From a checkpoint of a small transformer trained on Wikipedia.
Size: MLP 640 SwiGLU, 3.45M parameters.
Training: a variant of SOAP for these matrices, 173M tokens, 2642 steps.
Each number is 50 + 10 x the weight over its row's rms, rounded and kept within 0 to 99. Layers, rows and columns count from 0. The size before them is the row's rms in percent of the matrix's.

# layer 5 attention query, 128x160, rms 0.0979, rows 0-87, columns 0-79
097:34 54 37 73 53 30 47 43 56 31 66 59 47 57 36 59 49 52 46 45 49 55 33 52 65 44 35 54 60 51 42 57 48 52 48 59 46 49 43 57 38 33 34 62 46 53 49 54 51 48 38 44 48 57 47 69 57 57 48 67 54 55 63 69 54 56 40 57 49 56 37 44 44 52 51 62 65 47 39 75
098:65 64 62 44 56 57 58 45 49 55 41 53 47 56 64 57 45 47 57 57 59 39 67 47 36 55 72 39 44 65 60 34 56 35 49 44 32 44 37 58 57 64 63 35 48 42 52 61 57 54 45 49 63 39 45 46 39 41 64 42 47 55 34 55 55 37 61 38 58 39 65 56 65 54 60 44 52 45 47 32
086:50 46 42 74 70 31 41 43 40 53 51 53 43 57 36 32 66 48 40 50 53 37 47 58 50 41 41 60 60 80 61 43 47 61 56 45 53 54 52 51 63 59 53 65 58 54 54 73 59 57 63 44 31 48 46 38 66 49 68 60 58 55 51 34 49 48 53 45 58 46 64 43 59 65 53 51 59 47 52 44
086:56 55 56 57 54 35 54 41 56 49 63 49 56 53 63 48 45 43 55 52 43 71 44 68 60 37 26 58 39 56 68 50 45 45 50 38 52 42 68 34 47 49 57 59 48 51 46 43 51 48 44 29 39 55 44 42 33 40 57 61 39 41 62 43 49 52 44 45 32 59 58 37 30 59 40 50 31 39 61 72
091:48 31 34 51 42 45 55 45 59 59 40 46 41 60 38 39 53 40 68 57 63 35 61 28 34 53 52 70 53 42 31 52 47 49 63 56 47 53 47 41 39 39 33 55 43 61 49 52 67 51 66 54 51 49 61 57 52 61 52 53 60 43 41 46 55 43 34 57 55 71 45 61 68 53 49 39 58 60 40 49
088:58 53 47 48 43 38 73 52 53 64 61 56 49 56 25 51 55 55 41 42 34 63 37 61 63 43 50 69 39 51 35 43 47 46 67 52 54 43 54 37 55 26 46 48 33 53 34 46 44 52 53 51 62 62 57 50 45 42 65 74 48 45 39 62 45 43 29 37 38 61 55 58 33 60 42 46 53 57 56 62
094:45 49 41 44 34 46 54 51 59 52 35 32 47 39 68 52 60 52 73 32 60 58 50 37 48 52 62 46 65 52 54 58 56 65 51 39 81 63 46 52 44 51 47 45 73 52 38 40 32 42 49 76 55 56 41 49 68 72 43 56 41 47 48 49 40 53 68 40 48 42 41 68 52 31 40 50 36 70 46 53
089:35 40 47 19 51 46 25 49 34 48 61 38 50 44 56 43 39 43 32 47 39 44 44 51 47 37 40 45 44 42 40 41 45 60 53 55 56 66 52 56 53 37 55 49 38 55 51 42 62 54 37 59 56 54 63 48 60 64 55 34 55 46 57 56 49 59 53 52 48 48 43 54 52 55 48 35 62 49 65 58
103:43 39 55 64 41 34 64 64 55 69 53 53 58 59 32 51 67 49 76 53 43 67 62 47 63 45 62 56 51 37 36 42 53 52 71 45 49 48 54 50 51 44 59 37 49 39 32 43 66 45 77 49 37 58 56 44 59 56 45 67 37 46 45 62 52 55 32 47 53 48 49 59 49 55 53 45 68 68 52 72
084:48 59 48 24 61 35 61 53 65 57 50 33 47 69 52 59 35 46 37 57 54 64 60 44 48 55 53 55 66 34 51 42 36 59 42 45 43 35 54 50 50 43 50 37 44 56 48 72 54 51 52 37 60 51 54 54 44 48 44 45 59 47 59 51 68 47 39 35 56 22 58 64 49 56 42 32 45 65 56 44
100:45 44 54 58 53 45 59 41 39 58 54 48 55 61 42 55 55 40 44 59 16 60 41 61 37 35 28 51 57 62 49 42 42 36 54 46 47 33 43 36 41 46 48 43 54 56 51 56 53 75 57 32 40 56 62 76 55 49 48 67 64 51 47 41 55 50 36 33 44 53 55 50 43 50 48 61 55 45 45 66
100:51 62 61 40 55 60 57 60 51 63 39 41 59 51 42 74 47 57 44 51 53 48 62 78 43 52 59 57 45 55 64 62 56 61 42 40 40 41 56 56 54 63 43 56 31 51 48 35 36 51 40 29 59 45 54 39 46 45 50 50 62 52 43 68 68 53 55 41 44 43 65 35 44 56 47 48 34 29 45 49
097:33 55 35 56 39 59 47 48 39 44 38 57 48 43 77 33 50 56 62 49 58 52 65 49 47 59 52 50 57 42 57 42 63 53 48 55 55 67 41 48 48 71 58 58 64 52 65 61 37 35 40 63 52 49 38 37 46 64 44 44 33 45 56 44 37 45 66 52 43 15 54 51 47 41 48 53 41 73 50 44
111:37 45 67 59 54 43 69 47 50 59 56 41 40 57 51 49 57 42 36 63 31 75 52 63 62 44 38 68 40 55 31 40 44 43 60 48 43 44 43 44 54 35 58 53 46 50 50 44 44 63 49 55 35 58 57 58 60 48 56 47 52 43 53 36 39 38 47 50 33 44 44 53 55 57 50 58 76 43 39 57
086:33 49 27 51 48 40 60 37 40 54 47 70 33 67 55 49 60 48 49 47 45 52 67 58 62 50 54 32 48 43 45 37 41 52 47 49 42 58 51 61 43 51 60 45 22 56 47 68 59 49 45 50 58 42 58 57 53 40 38 50 38 45 38 44 42 59 45 49 46 58 54 43 72 62 39 45 50 45 60 45
084:47 53 46 44 63 61 66 38 60 58 50 61 61 59 34 62 39 55 52 54 46 64 44 48 58 48 53 46 37 72 47 45 70 52 51 52 25 48 57 62 41 42 40 44 60 57 48 58 56 52 41 37 50 54 46 46 59 60 42 48 42 45 42 47 44 44 36 41 42 53 48 46 63 50 68 72 52 36 54 50
104:46 53 46 43 41 67 40 49 50 37 42 60 37 50 70 51 53 50 59 53 76 40 59 39 47 69 67 45 37 44 62 42 63 61 41 45 64 68 48 49 49 60 53 43 53 50 59 62 37 31 36 55 57 52 41 58 42 64 54 39 35 56 50 37 37 40 65 55 55 46 52 51 75 45 57 53 40 57 62 28
115:56 38 56 60 51 24 62 52 42 64 57 50 50 49 39 41 63 42 56 57 34 62 53 56 53 31 43 54 46 53 44 45 40 60 62 51 53 36 45 36 44 41 33 58 40 46 45 53 77 62 61 39 43 61 49 49 59 48 67 62 55 55 45 51 54 55 40 50 42 54 44 51 57 64 49 52 70 35 43 53
096:39 36 58 72 60 45 63 37 42 64 51 43 45 61 47 53 50 40 37 35 41 73 34 55 54 54 37 55 47 48 48 58 43 44 55 39 49 43 38 48 53 47 57 33 42 45 49 56 56 59 51 46 42 59 67 60 57 42 61 43 54 58 45 54 41 57 47 48 37 54 37 37 49 45 42 44 54 55 52 58
079:31 59 50 59 67 51 55 41 59 54 57 45 47 50 53 61 44 46 32 53 43 56 40 44 56 44 58 41 48 58 59 54 42 35 50 52 37 48 48 46 44 55 63 47 32 40 67 22 54 53 50 52 59 62 66 57 37 44 50 54 43 44 51 64 50 53 45 34 35 66 26 52 46 36 37 54 58 34 56 50
088:46 55 37 66 58 54 61 20 55 60 47 45 69 36 53 47 46 54 51 61 46 64 55 44 43 55 60 54 66 63 56 56 58 46 44 58 73 53 67 66 51 54 66 59 48 61 35 35 52 53 57 51 43 53 55 53 47 65 38 65 43 50 41 51 37 51 51 42 47 43 63 32 36 60 70 61 43 54 61 46
092:54 72 40 41 66 66 46 40 50 40 51 48 44 46 63 66 35 42 61 46 54 49 65 52 25 61 47 39 48 46 55 56 50 47 51 48 47 52 63 61 65 63 60 44 33 42 58 54 58 42 33 40 59 57 71 41 43 36 39 51 49 53 37 42 43 40 57 52 60 35 44 52 57 54 34 54 25 43 51 39
087:50 53 52 52 45 39 45 44 49 62 52 40 54 51 46 25 68 47 69 60 45 55 40 62 61 56 47 54 37 18 51 44 37 48 64 54 51 46 53 31 55 47 41 45 51 43 47 46 50 47 35 34 39 54 70 51 50 37 52 70 50 57 63 57 54 46 45 59 52 50 60 50 43 66 50 75 53 56 51 50
091:53 62 59 37 50 42 48 49 42 36 57 45 48 58 43 59 53 36 53 59 47 31 45 62 39 33 44 49 27 68 58 41 43 33 51 43 41 54 56 40 62 33 27 66 57 46 40 46 65 63 55 71 48 47 48 55 49 50 54 43 64 55 46 55 56 54 56 72 41 68 61 61 41 70 52 31 59 40 45 62
083:49 72 31 43 57 56 52 31 61 62 52 51 68 46 64 59 38 44 53 54 41 37 53 51 59 47 53 36 65 62 56 52 48 65 41 37 54 52 52 36 36 54 44 64 54 66 49 36 41 37 50 63 60 56 64 69 38 52 51 54 35 64 48 64 45 32 46 60 58 25 47 37 57 54 71 58 47 37 54 44
085:53 26 58 38 50 47 47 60 65 58 54 55 46 69 53 37 71 36 43 50 65 41 33 50 41 47 44 54 42 61 46 81 44 29 49 32 56 39 48 63 55 53 54 54 51 48 36 48 48 53 51 62 46 37 54 52 54 64 49 59 52 38 49 50 48 45 47 55 55 63 53 62 41 58 45 57 56 49 49 48
087:40 73 50 54 39 37 45 43 44 57 53 66 67 49 47 44 42 32 37 70 35 65 57 65 56 41 47 53 63 70 44 51 26 59 49 36 56 50 45 49 56 42 63 33 51 49 36 52 48 66 48 32 42 51 48 58 59 37 37 71 36 49 51 58 67 63 57 52 46 62 68 65 38 42 44 45 46 44 71 34
088:66 52 55 65 49 30 65 46 52 59 57 47 36 42 45 49 51 58 50 41 53 56 44 53 47 42 32 63 53 53 58 55 58 58 48 51 47 54 48 42 52 23 44 51 51 49 59 64 39 54 66 54 52 56 58 52 23 51 50 67 53 25 35 36 48 71 45 34 38 30 51 54 51 40 53 82 43 54 49 42
085:53 50 51 47 51 38 45 65 49 40 58 48 24 62 51 37 36 72 34 52 40 30 46 67 46 56 50 34 53 42 56 50 42 52 38 58 44 39 49 45 66 31 47 42 56 24 38 48 55 63 48 69 57 46 45 42 50 40 49 56 79 59 49 68 44 67 58 34 51 47 46 63 40 46 58 46 40 38 45 37
092:64 47 61 50 37 56 32 59 43 40 33 50 33 39 53 50 42 57 48 30 55 73 49 53 57 57 56 61 57 26 37 41 49 48 60 38 55 56 33 49 61 55 54 62 46 47 54 51 42 30 40 47 44 60 36 51 51 60 49 41 45 44 50 36 49 53 59 47 30 51 48 61 54 72 51 56 59 61 55 52
088:42 49 44 68 43 46 46 47 47 50 40 27 47 63 42 41 45 58 45 46 56 48 37 54 51 46 45 57 38 35 19 50 51 49 57 32 60 52 59 49 67 44 58 61 43 56 56 49 50 58 41 45 73 44 49 58 36 60 42 44 57 57 56 59 52 73 61 55 62 53 45 70 57 52 42 34 51 41 41 35
084:53 50 51 51 28 62 46 64 32 50 39 60 62 43 46 55 63 61 38 73 39 32 62 46 51 48 38 34 45 58 41 53 48 40 52 52 46 43 52 42 39 59 46 57 44 47 59 46 55 48 49 45 44 50 55 42 42 58 38 30 66 57 51 46 40 56 61 71 55 68 47 44 52 35 36 45 66 62 30 39
083:55 48 67 46 51 40 73 58 46 53 51 59 46 70 54 61 74 45 44 49 58 51 51 50 72 35 62 46 25 76 47 36 40 39 51 53 44 34 51 48 49 49 53 47 56 53 34 58 70 60 53 56 64 56 54 56 59 45 62 54 40 44 44 59 44 48 49 38 53 63 59 50 59 65 43 58 61 71 54 49
086:50 59 50 36 62 73 48 54 50 56 41 36 50 39 60 57 25 43 53 48 47 51 65 54 36 56 56 55 31 32 61 47 51 45 38 40 48 51 55 54 56 66 60 40 44 40 57 37 36 43 32 58 48 54 54 47 44 50 51 38 56 49 60 50 51 47 58 53 45 39 64 51 36 32 66 40 31 46 66 41
093:44 67 44 32 50 57 49 51 64 36 33 50 33 49 66 59 28 49 67 59 67 45 52 43 36 63 50 51 57 49 55 33 46 50 52 53 36 51 40 50 56 60 61 48 59 38 43 39 43 58 48 57 53 57 58 54 35 73 53 32 59 43 49 49 45 55 59 45 55 45 48 68 56 32 55 64 38 73 56 54
094:47 41 50 66 33 28 47 56 59 52 43 49 55 41 37 48 56 54 39 53 38 57 38 46 49 55 52 53 63 61 45 48 49 67 56 54 60 53 50 42 45 32 52 53 56 52 42 62 41 49 49 50 32 55 44 47 65 50 55 70 46 49 35 27 39 65 35 40 51 52 25 48 50 57 36 53 59 51 53 76
076:56 60 55 61 56 47 51 56 63 47 39 68 38 58 66 53 59 44 60 41 66 39 71 54 42 47 30 48 54 66 60 41 55 49 51 43 46 54 42 55 51 71 44 42 69 44 59 60 48 42 50 46 59 51 28 48 68 42 41 35 35 50 47 60 52 48 64 47 68 56 59 40 55 51 43 47 40 56 43 62
105:52 25 60 51 55 32 69 41 46 61 57 56 44 56 51 37 75 40 39 44 45 54 51 68 50 41 26 40 45 49 43 55 41 61 53 44 51 51 59 51 55 47 47 53 54 51 50 57 63 54 62 55 47 41 44 42 59 42 62 43 50 47 42 44 49 48 44 52 40 61 56 37 53 54 49 49 64 44 47 52
104:51 62 42 56 49 69 27 52 38 43 52 65 64 59 71 71 32 53 54 25 58 52 53 59 59 47 47 65 62 37 65 44 47 43 34 35 65 50 32 55 50 68 55 48 55 48 56 49 28 44 39 50 43 28 57 37 39 62 49 41 43 49 59 60 45 44 55 53 48 61 60 56 44 41 67 60 48 55 51 35
092:42 44 46 54 48 63 40 49 45 43 40 65 63 46 57 28 49 59 64 38 70 31 61 33 56 55 67 41 60 48 58 57 56 53 33 67 49 49 39 72 30 50 53 58 57 40 49 53 47 42 62 56 38 54 42 42 34 55 50 45 58 49 57 45 44 42 66 48 68 36 60 60 44 36 54 67 45 56 58 56
109:56 54 42 67 47 64 35 48 64 44 38 59 49 59 42 57 58 47 59 60 57 54 61 46 54 50 71 66 55 43 28 65 51 31 51 25 73 52 46 42 53 58 41 56 49 63 57 50 49 44 46 57 50 51 43 49 67 63 38 62 52 45 56 48 42 44 65 48 59 51 48 78 60 48 56 64 54 63 55 42
089:44 34 63 46 56 19 62 54 47 63 63 52 45 47 42 35 52 32 29 63 28 42 62 54 60 44 46 34 47 45 55 55 56 41 48 44 43 52 73 36 42 45 46 57 41 34 48 64 65 52 66 48 45 37 54 53 50 33 51 55 60 45 54 59 57 47 39 49 56 61 55 53 60 55 54 50 47 45 35 53
091:43 45 50 47 44 26 60 42 50 60 58 48 37 41 49 48 74 49 43 43 35 49 47 50 58 38 42 62 31 44 44 44 46 38 64 60 43 50 55 35 43 40 63 58 56 47 42 35 69 48 55 53 46 70 60 42 63 55 53 63 58 48 40 45 44 48 40 58 44 51 43 59 51 56 49 48 66 36 57 62
089:43 46 62 76 50 44 59 44 39 67 55 44 57 51 52 40 55 52 62 37 53 58 39 58 64 31 44 61 55 55 44 51 46 48 59 57 39 52 28 33 28 60 62 64 52 49 44 35 48 75 53 45 45 53 50 52 54 44 56 58 55 43 57 30 48 51 46 47 41 38 26 53 33 42 59 38 63 48 52 31
113:46 66 37 80 51 61 49 42 47 42 48 52 51 58 60 65 35 52 54 33 60 36 48 43 43 52 64 76 55 45 42 53 52 48 47 67 37 44 32 47 46 59 54 28 50 62 60 58 34 55 55 44 40 52 45 47 41 42 44 70 51 54 60 54 57 41 52 52 73 30 54 54 59 51 50 54 34 50 43 33
087:54 38 44 45 31 41 42 58 53 44 40 53 47 40 56 32 49 40 40 49 58 40 58 57 50 70 57 58 49 48 49 52 65 48 43 51 69 82 70 48 59 42 49 44 57 42 38 47 53 39 43 60 66 54 36 43 41 48 44 52 57 50 54 49 54 37 68 33 59 39 67 45 57 46 47 47 37 59 46 39
104:55 49 38 35 44 40 67 47 81 55 50 57 54 51 54 44 54 44 38 54 44 67 60 61 66 36 52 45 46 69 60 56 58 34 47 60 42 55 42 51 56 56 55 45 46 79 38 55 70 52 54 55 56 52 60 59 58 51 56 64 41 64 38 57 47 65 38 39 41 60 38 63 42 53 47 37 57 60 38 47
093:35 36 49 50 29 55 58 60 68 46 43 42 43 41 54 39 51 52 47 48 55 53 69 38 47 67 65 51 45 47 49 53 53 60 35 33 48 84 62 47 30 59 51 52 49 59 53 48 40 47 67 42 44 53 53 35 59 48 48 45 41 50 53 38 33 49 49 59 52 49 58 50 61 45 48 52 36 47 60 42
114:48 52 53 52 41 55 61 32 66 57 49 60 55 35 60 35 43 38 80 42 56 51 64 37 47 54 69 56 55 44 58 49 53 54 57 46 44 37 61 46 39 56 49 29 61 45 46 40 40 52 39 56 50 62 39 50 38 47 42 47 37 52 59 41 63 43 66 46 58 28 50 52 41 41 52 55 35 60 70 36
103:58 50 54 48 35 72 42 40 61 40 39 62 52 49 64 42 46 61 56 46 62 40 62 39 48 59 56 52 41 36 61 61 64 57 43 52 45 70 60 48 36 56 59 54 52 53 59 59 46 38 51 50 52 46 47 40 42 39 44 45 46 49 51 45 44 40 69 42 64 36 59 53 61 40 63 53 33 54 65 41
090:60 60 42 50 52 54 42 37 49 42 37 56 36 53 64 38 26 28 41 60 55 54 50 59 58 60 42 34 44 54 54 61 52 43 40 50 65 53 42 40 63 62 42 43 61 49 72 47 40 57 35 52 59 60 55 47 60 49 47 19 42 49 34 51 40 47 73 50 46 34 58 40 53 53 59 50 53 71 36 59
119:55 73 36 22 49 58 43 48 47 37 41 50 40 46 65 49 42 48 57 44 64 40 56 44 50 71 57 42 55 45 55 43 69 45 49 62 62 70 48 64 47 50 55 47 44 40 62 60 38 29 32 46 52 41 61 51 40 45 47 31 44 30 70 59 45 45 69 54 60 36 68 46 56 51 67 56 30 51 56 40
093:62 44 46 46 64 51 34 57 31 50 74 64 59 53 44 59 41 46 53 23 63 45 45 44 48 54 57 66 48 39 63 48 47 45 54 54 54 55 53 43 63 53 52 43 34 45 54 58 52 48 59 51 29 55 47 54 46 54 62 43 56 64 66 58 54 56 36 40 54 38 44 68 38 65 60 41 45 65 49 61
086:49 48 46 60 51 53 45 49 45 51 54 60 55 57 48 35 64 64 47 69 56 49 44 64 60 42 59 39 45 56 45 55 58 63 48 61 59 60 28 57 50 43 41 51 57 47 73 46 44 36 36 43 51 45 52 41 40 42 39 48 46 39 45 55 25 59 45 84 40 60 37 47 55 36 80 60 48 36 48 47
084:57 63 57 53 34 42 64 53 38 55 51 65 35 70 49 53 34 45 40 60 60 58 51 57 58 65 57 49 46 41 55 52 48 47 45 59 73 39 51 40 34 43 49 62 54 47 51 59 55 34 57 60 63 52 55 36 49 71 71 40 53 46 42 48 57 59 57 50 36 61 49 45 64 40 45 47 55 56 47 60
089:39 46 65 49 47 48 50 65 42 52 55 46 48 51 59 62 44 59 33 40 24 57 60 36 48 50 52 42 47 59 62 55 66 59 39 59 46 65 62 55 47 67 69 42 64 48 44 48 48 61 47 46 40 63 53 40 60 61 53 60 57 56 55 28 48 37 54 62 48 40 63 56 54 46 48 40 34 41 39 42
093:50 37 62 43 44 54 65 74 60 60 51 54 72 42 62 45 56 53 40 41 69 58 61 59 27 43 33 45 56 43 60 56 42 39 54 59 51 43 36 54 57 46 55 34 55 44 52 39 55 42 37 55 55 53 40 50 27 58 39 66 47 52 50 48 32 46 50 44 41 32 51 40 45 47 44 45 52 29 66 54
096:40 44 52 51 60 57 54 46 53 57 53 41 47 67 54 61 56 32 52 39 32 59 63 66 51 36 37 68 33 46 64 53 39 46 69 52 37 30 54 39 47 53 61 52 53 58 33 33 50 65 47 46 64 60 67 63 63 44 52 36 41 43 52 44 52 45 48 52 44 55 39 34 63 57 57 47 44 48 62 55
093:54 40 46 52 55 48 67 60 45 60 56 44 38 57 31 51 58 61 52 60 56 45 35 54 41 48 41 50 56 61 55 46 42 45 51 46 86 50 47 42 38 48 32 48 52 58 35 44 58 58 55 45 50 58 32 53 56 64 40 59 43 53 40 56 52 54 37 65 35 68 55 65 54 61 50 54 53 38 47 55
084:44 54 60 58 32 62 46 45 64 61 39 38 35 41 41 48 69 59 49 51 39 61 48 49 49 42 44 29 54 57 58 45 57 50 29 40 56 59 60 49 51 37 57 50 54 38 57 50 40 49 47 57 63 51 48 61 56 24 21 51 34 34 35 56 36 43 60 45 37 50 65 44 39 53 70 53 60 48 44 42
087:40 33 53 55 32 45 43 39 61 63 50 41 52 40 63 29 53 52 51 56 58 42 64 48 53 47 65 55 50 57 48 68 52 40 44 77 57 38 40 39 46 51 32 44 42 60 54 61 46 37 45 62 50 71 51 47 53 54 37 60 43 58 48 50 59 34 60 57 47 57 36 56 47 33 48 67 46 52 43 56
097:39 42 47 51 59 46 61 47 39 49 62 47 51 54 40 43 59 51 38 51 53 48 69 60 40 39 51 46 40 41 54 64 54 57 48 49 56 56 80 59 31 50 63 62 52 56 62 46 56 34 55 62 42 54 55 60 54 46 46 40 57 37 57 49 34 64 49 62 49 72 38 45 70 57 51 56 59 53 41 55
097:47 48 58 59 47 39 62 40 42 60 49 52 49 53 44 59 45 57 42 37 45 57 41 32 56 47 42 62 75 61 38 48 33 51 38 53 32 38 33 50 55 43 46 51 50 74 46 55 43 49 49 48 39 40 62 64 58 35 47 56 55 52 52 51 47 52 39 38 63 53 39 53 44 40 54 43 63 49 55 59
088:59 56 53 28 57 41 38 40 38 45 46 36 48 45 62 57 52 64 54 44 65 51 40 52 39 46 61 82 62 40 45 57 40 48 48 51 76 49 43 54 61 51 56 59 57 56 52 31 41 49 53 62 58 64 50 49 71 49 42 37 51 50 37 49 37 46 36 43 50 55 44 57 43 56 40 64 49 48 39 48
066:42 48 44 51 61 61 55 33 57 54 53 59 35 49 60 52 41 42 50 72 46 43 42 43 57 46 75 64 44 63 55 42 41 46 52 53 28 60 36 44 61 52 60 54 49 33 35 52 50 46 32 41 43 41 47 50 31 42 60 36 38 56 53 48 39 77 44 60 44 58 55 47 50 32 55 54 47 40 58 65
073:53 27 44 52 53 49 46 33 31 59 49 58 65 53 50 52 61 78 45 57 37 38 50 48 43 45 56 58 56 42 66 66 51 53 61 43 50 42 44 43 63 57 55 59 52 60 39 55 61 40 65 38 61 62 59 55 68 43 52 51 54 52 38 65 51 45 44 37 50 64 77 48 39 49 30 40 55 38 38 39
071:44 55 47 60 59 46 46 50 48 29 55 47 29 38 53 58 63 27 35 39 46 49 40 49 48 55 47 49 46 47 39 41 48 58 45 32 45 49 41 56 53 51 62 40 46 60 58 59 55 66 47 50 39 40 53 42 28 49 65 36 47 54 55 37 37 58 55 44 52 39 44 51 44 43 55 60 62 59 33 44
069:57 50 64 54 52 44 47 46 48 53 50 52 63 52 51 48 49 63 72 57 42 46 55 47 68 58 68 54 43 67 63 69 42 56 49 62 46 64 59 48 64 58 53 39 65 51 43 52 57 32 48 51 46 52 55 38 56 48 42 57 34 55 33 56 41 50 30 57 55 57 51 47 57 49 40 46 52 50 44 37
070:60 56 45 36 37 58 56 54 31 42 57 50 55 65 64 42 48 44 38 47 42 48 58 43 46 54 52 40 42 55 53 30 47 55 52 38 55 50 39 36 53 55 42 51 72 44 38 49 48 65 52 43 59 52 50 64 41 51 61 33 62 48 49 53 44 46 54 40 38 22 48 69 48 38 57 63 52 68 48 35
079:44 40 61 58 74 59 49 41 61 55 52 35 49 39 35 57 26 41 65 35 60 70 39 39 45 45 51 45 53 49 34 50 37 57 56 38 40 34 59 58 51 38 49 46 35 30 63 61 54 60 37 40 58 37 38 50 45 39 45 47 49 30 59 61 63 60 50 57 66 44 57 63 36 46 55 65 54 44 57 72
085:61 47 56 60 54 61 48 52 56 40 56 61 53 51 40 44 43 61 55 51 51 47 47 51 35 51 49 51 50 48 61 36 58 48 39 48 45 42 46 34 64 56 50 52 63 66 57 71 33 53 53 45 46 40 58 52 60 66 38 37 65 41 60 49 58 45 56 36 59 55 24 52 28 61 51 53 54 58 69 29
078:47 39 57 44 30 55 50 26 55 48 61 53 56 29 51 64 39 53 63 49 43 39 41 33 44 40 48 48 60 50 32 55 56 44 50 47 58 36 56 52 63 44 57 35 21 48 50 34 61 51 33 48 49 58 52 36 48 58 43 44 46 47 56 42 65 42 62 52 48 40 36 44 45 43 49 45 61 55 63 59
095:47 56 40 52 64 49 55 65 57 63 51 48 48 43 42 62 36 55 78 54 30 49 50 42 42 60 50 46 57 68 53 41 41 48 70 42 51 40 55 28 56 49 57 65 58 44 59 44 33 58 59 47 55 49 40 36 60 41 40 38 57 45 50 63 53 53 18 24 37 58 43 47 35 48 37 31 51 52 53 55
101:54 41 50 64 44 45 52 49 59 56 51 60 62 46 41 37 58 50 60 41 49 50 40 45 35 52 30 40 59 31 59 45 56 59 44 38 58 53 52 50 49 51 32 58 45 45 50 66 49 47 53 32 69 50 43 43 68 59 53 66 69 43 52 40 59 42 53 36 52 67 26 54 39 63 45 33 57 62 60 39
091:50 61 36 56 35 36 52 44 60 47 52 43 49 46 55 47 55 52 27 65 49 55 62 43 54 44 51 57 51 55 56 48 40 38 29 67 55 61 30 48 40 55 54 41 47 52 47 51 76 50 50 63 48 45 44 55 34 48 48 59 43 54 41 45 40 34 66 61 43 34 50 59 61 49 49 62 43 67 43 49
100:39 61 57 53 56 48 54 35 49 66 50 42 57 43 61 72 35 52 44 45 51 61 32 73 54 47 46 59 48 45 50 46 32 37 58 36 31 36 43 54 53 54 57 54 41 39 50 30 49 57 58 38 60 56 54 51 58 41 48 63 51 59 57 50 47 43 32 51 43 43 65 44 43 40 38 56 45 29 61 56
104:51 58 54 49 50 27 62 62 48 58 49 40 51 47 46 63 63 54 22 57 40 62 43 64 75 41 40 65 47 50 48 53 46 28 48 52 51 51 47 54 54 43 67 50 47 50 43 43 62 58 63 56 59 52 55 49 43 34 47 53 63 55 46 52 45 61 47 56 46 50 49 49 68 48 51 58 46 22 43 52
097:43 49 64 54 51 52 45 62 32 35 50 47 31 60 49 43 48 45 53 58 64 56 50 47 56 61 64 41 33 57 57 45 37 52 57 45 45 60 36 54 54 64 75 41 65 60 44 49 40 47 56 49 48 59 46 52 50 60 56 26 38 35 43 44 52 48 44 49 56 54 32 53 50 38 34 57 56 69 61 47
102:67 64 22 63 52 58 49 29 58 51 52 46 34 46 43 46 40 47 50 50 43 47 52 42 48 51 62 48 43 39 68 41 59 48 49 49 64 46 49 44 51 29 54 53 34 45 54 44 34 45 39 34 57 39 57 45 43 61 41 41 43 48 48 58 54 53 63 34 55 34 44 59 53 72 54 50 44 62 64 46
100:46 43 53 50 54 42 53 53 47 45 41 37 49 54 53 40 45 46 53 60 49 58 50 31 54 37 61 63 61 45 30 43 44 46 44 49 44 39 31 53 37 37 40 39 62 57 44 27 71 44 61 57 64 65 36 58 50 47 57 63 60 51 19 56 38 48 45 49 61 56 61 60 57 41 56 60 69 37 39 46
099:48 47 40 36 57 55 51 76 48 56 56 49 60 52 36 68 30 53 70 44 60 58 42 47 39 53 67 28 45 46 46 52 43 57 41 40 43 38 56 44 61 48 43 43 57 53 56 50 53 47 44 39 43 34 25 46 55 46 50 51 40 43 60 65 60 56 38 49 69 53 59 56 41 49 40 38 45 55 58 37
117:58 41 52 40 62 61 41 52 43 41 35 65 38 53 58 46 46 37 46 39 67 39 47 38 39 63 48 35 56 31 53 43 58 49 38 66 53 63 51 61 50 59 61 57 41 55 62 57 44 26 46 64 64 51 52 44 40 39 61 48 55 53 45 41 47 31 65 41 63 57 61 48 70 50 56 56 29 54 53 30
125:67 48 63 40 34 54 43 66 59 63 55 61 52 63 51 53 38 29 55 36 62 36 44 44 64 69 46 39 49 47 41 45 39 58 42 33 68 46 31 33 57 84 50 49 59 38 43 55 53 39 59 48 47 41 46 38 54 51 52 51 54 62 45 62 56 48 49 42 52 55 63 50 56 54 58 29 57 70 50 49
121:41 48 63 51 66 58 39 70 29 55 65 66 55 40 48 67 46 50 52 42 48 41 48 26 54 53 58 62 49 40 59 50 45 48 53 44 42 33 61 59 37 60 53 35 33 35 56 43 53 48 62 47 36 47 52 49 29 51 42 37 55 46 72 42 61 57 61 66 57 31 47 56 45 46 53 52 39 52 54 43
118:39 49 50 47 39 47 47 53 60 51 49 54 54 46 56 47 62 66 38 62 45 53 58 61 61 54 50 50 56 59 55 63 50 63 45 62 56 60 58 61 31 57 39 56 51 68 32 67 50 37 62 64 51 31 50 40 40 65 35 47 47 51 42 57 38 39 63 52 43 49 62 47 55 40 51 65 53 61 58 47
126:47 43 49 47 44 48 51 49 27 62 44 63 66 46 55 41 49 64 53 53 61 38 54 50 64 42 45 67 43 41 34 51 61 52 62 49 50 48 58 52 41 44 49 45 41 41 47 51 56 46 55 63 71 77 51 57 59 54 76 53 60 55 32 49 42 55 66 34 35 47 63 50 53 49 54 57 59 47 34 57
107:50 52 33 45 65 62 45 42 80 38 47 55 45 61 52 41 45 46 47 55 57 36 56 51 43 40 53 72 46 62 42 62 45 48 51 55 47 51 34 56 41 58 38 36 26 60 60 55 58 52 56 58 58 45 52 67 62 49 49 52 46 46 36 47 45 57 47 44 64 38 47 51 62 64 57 61 52 56 60 41
113:50 27 60 32 57 53 58 49 43 47 38 57 53 55 56 42 48 51 34 43 69 45 39 53 26 48 56 26 60 41 74 70 56 39 25 60 52 56 47 59 50 49 50 66 43 44 52 50 56 29 59 31 56 44 61 41 61 42 56 33 56 43 41 48 50 54 46 35 40 41 52 43 45 45 64 46 40 57 45 51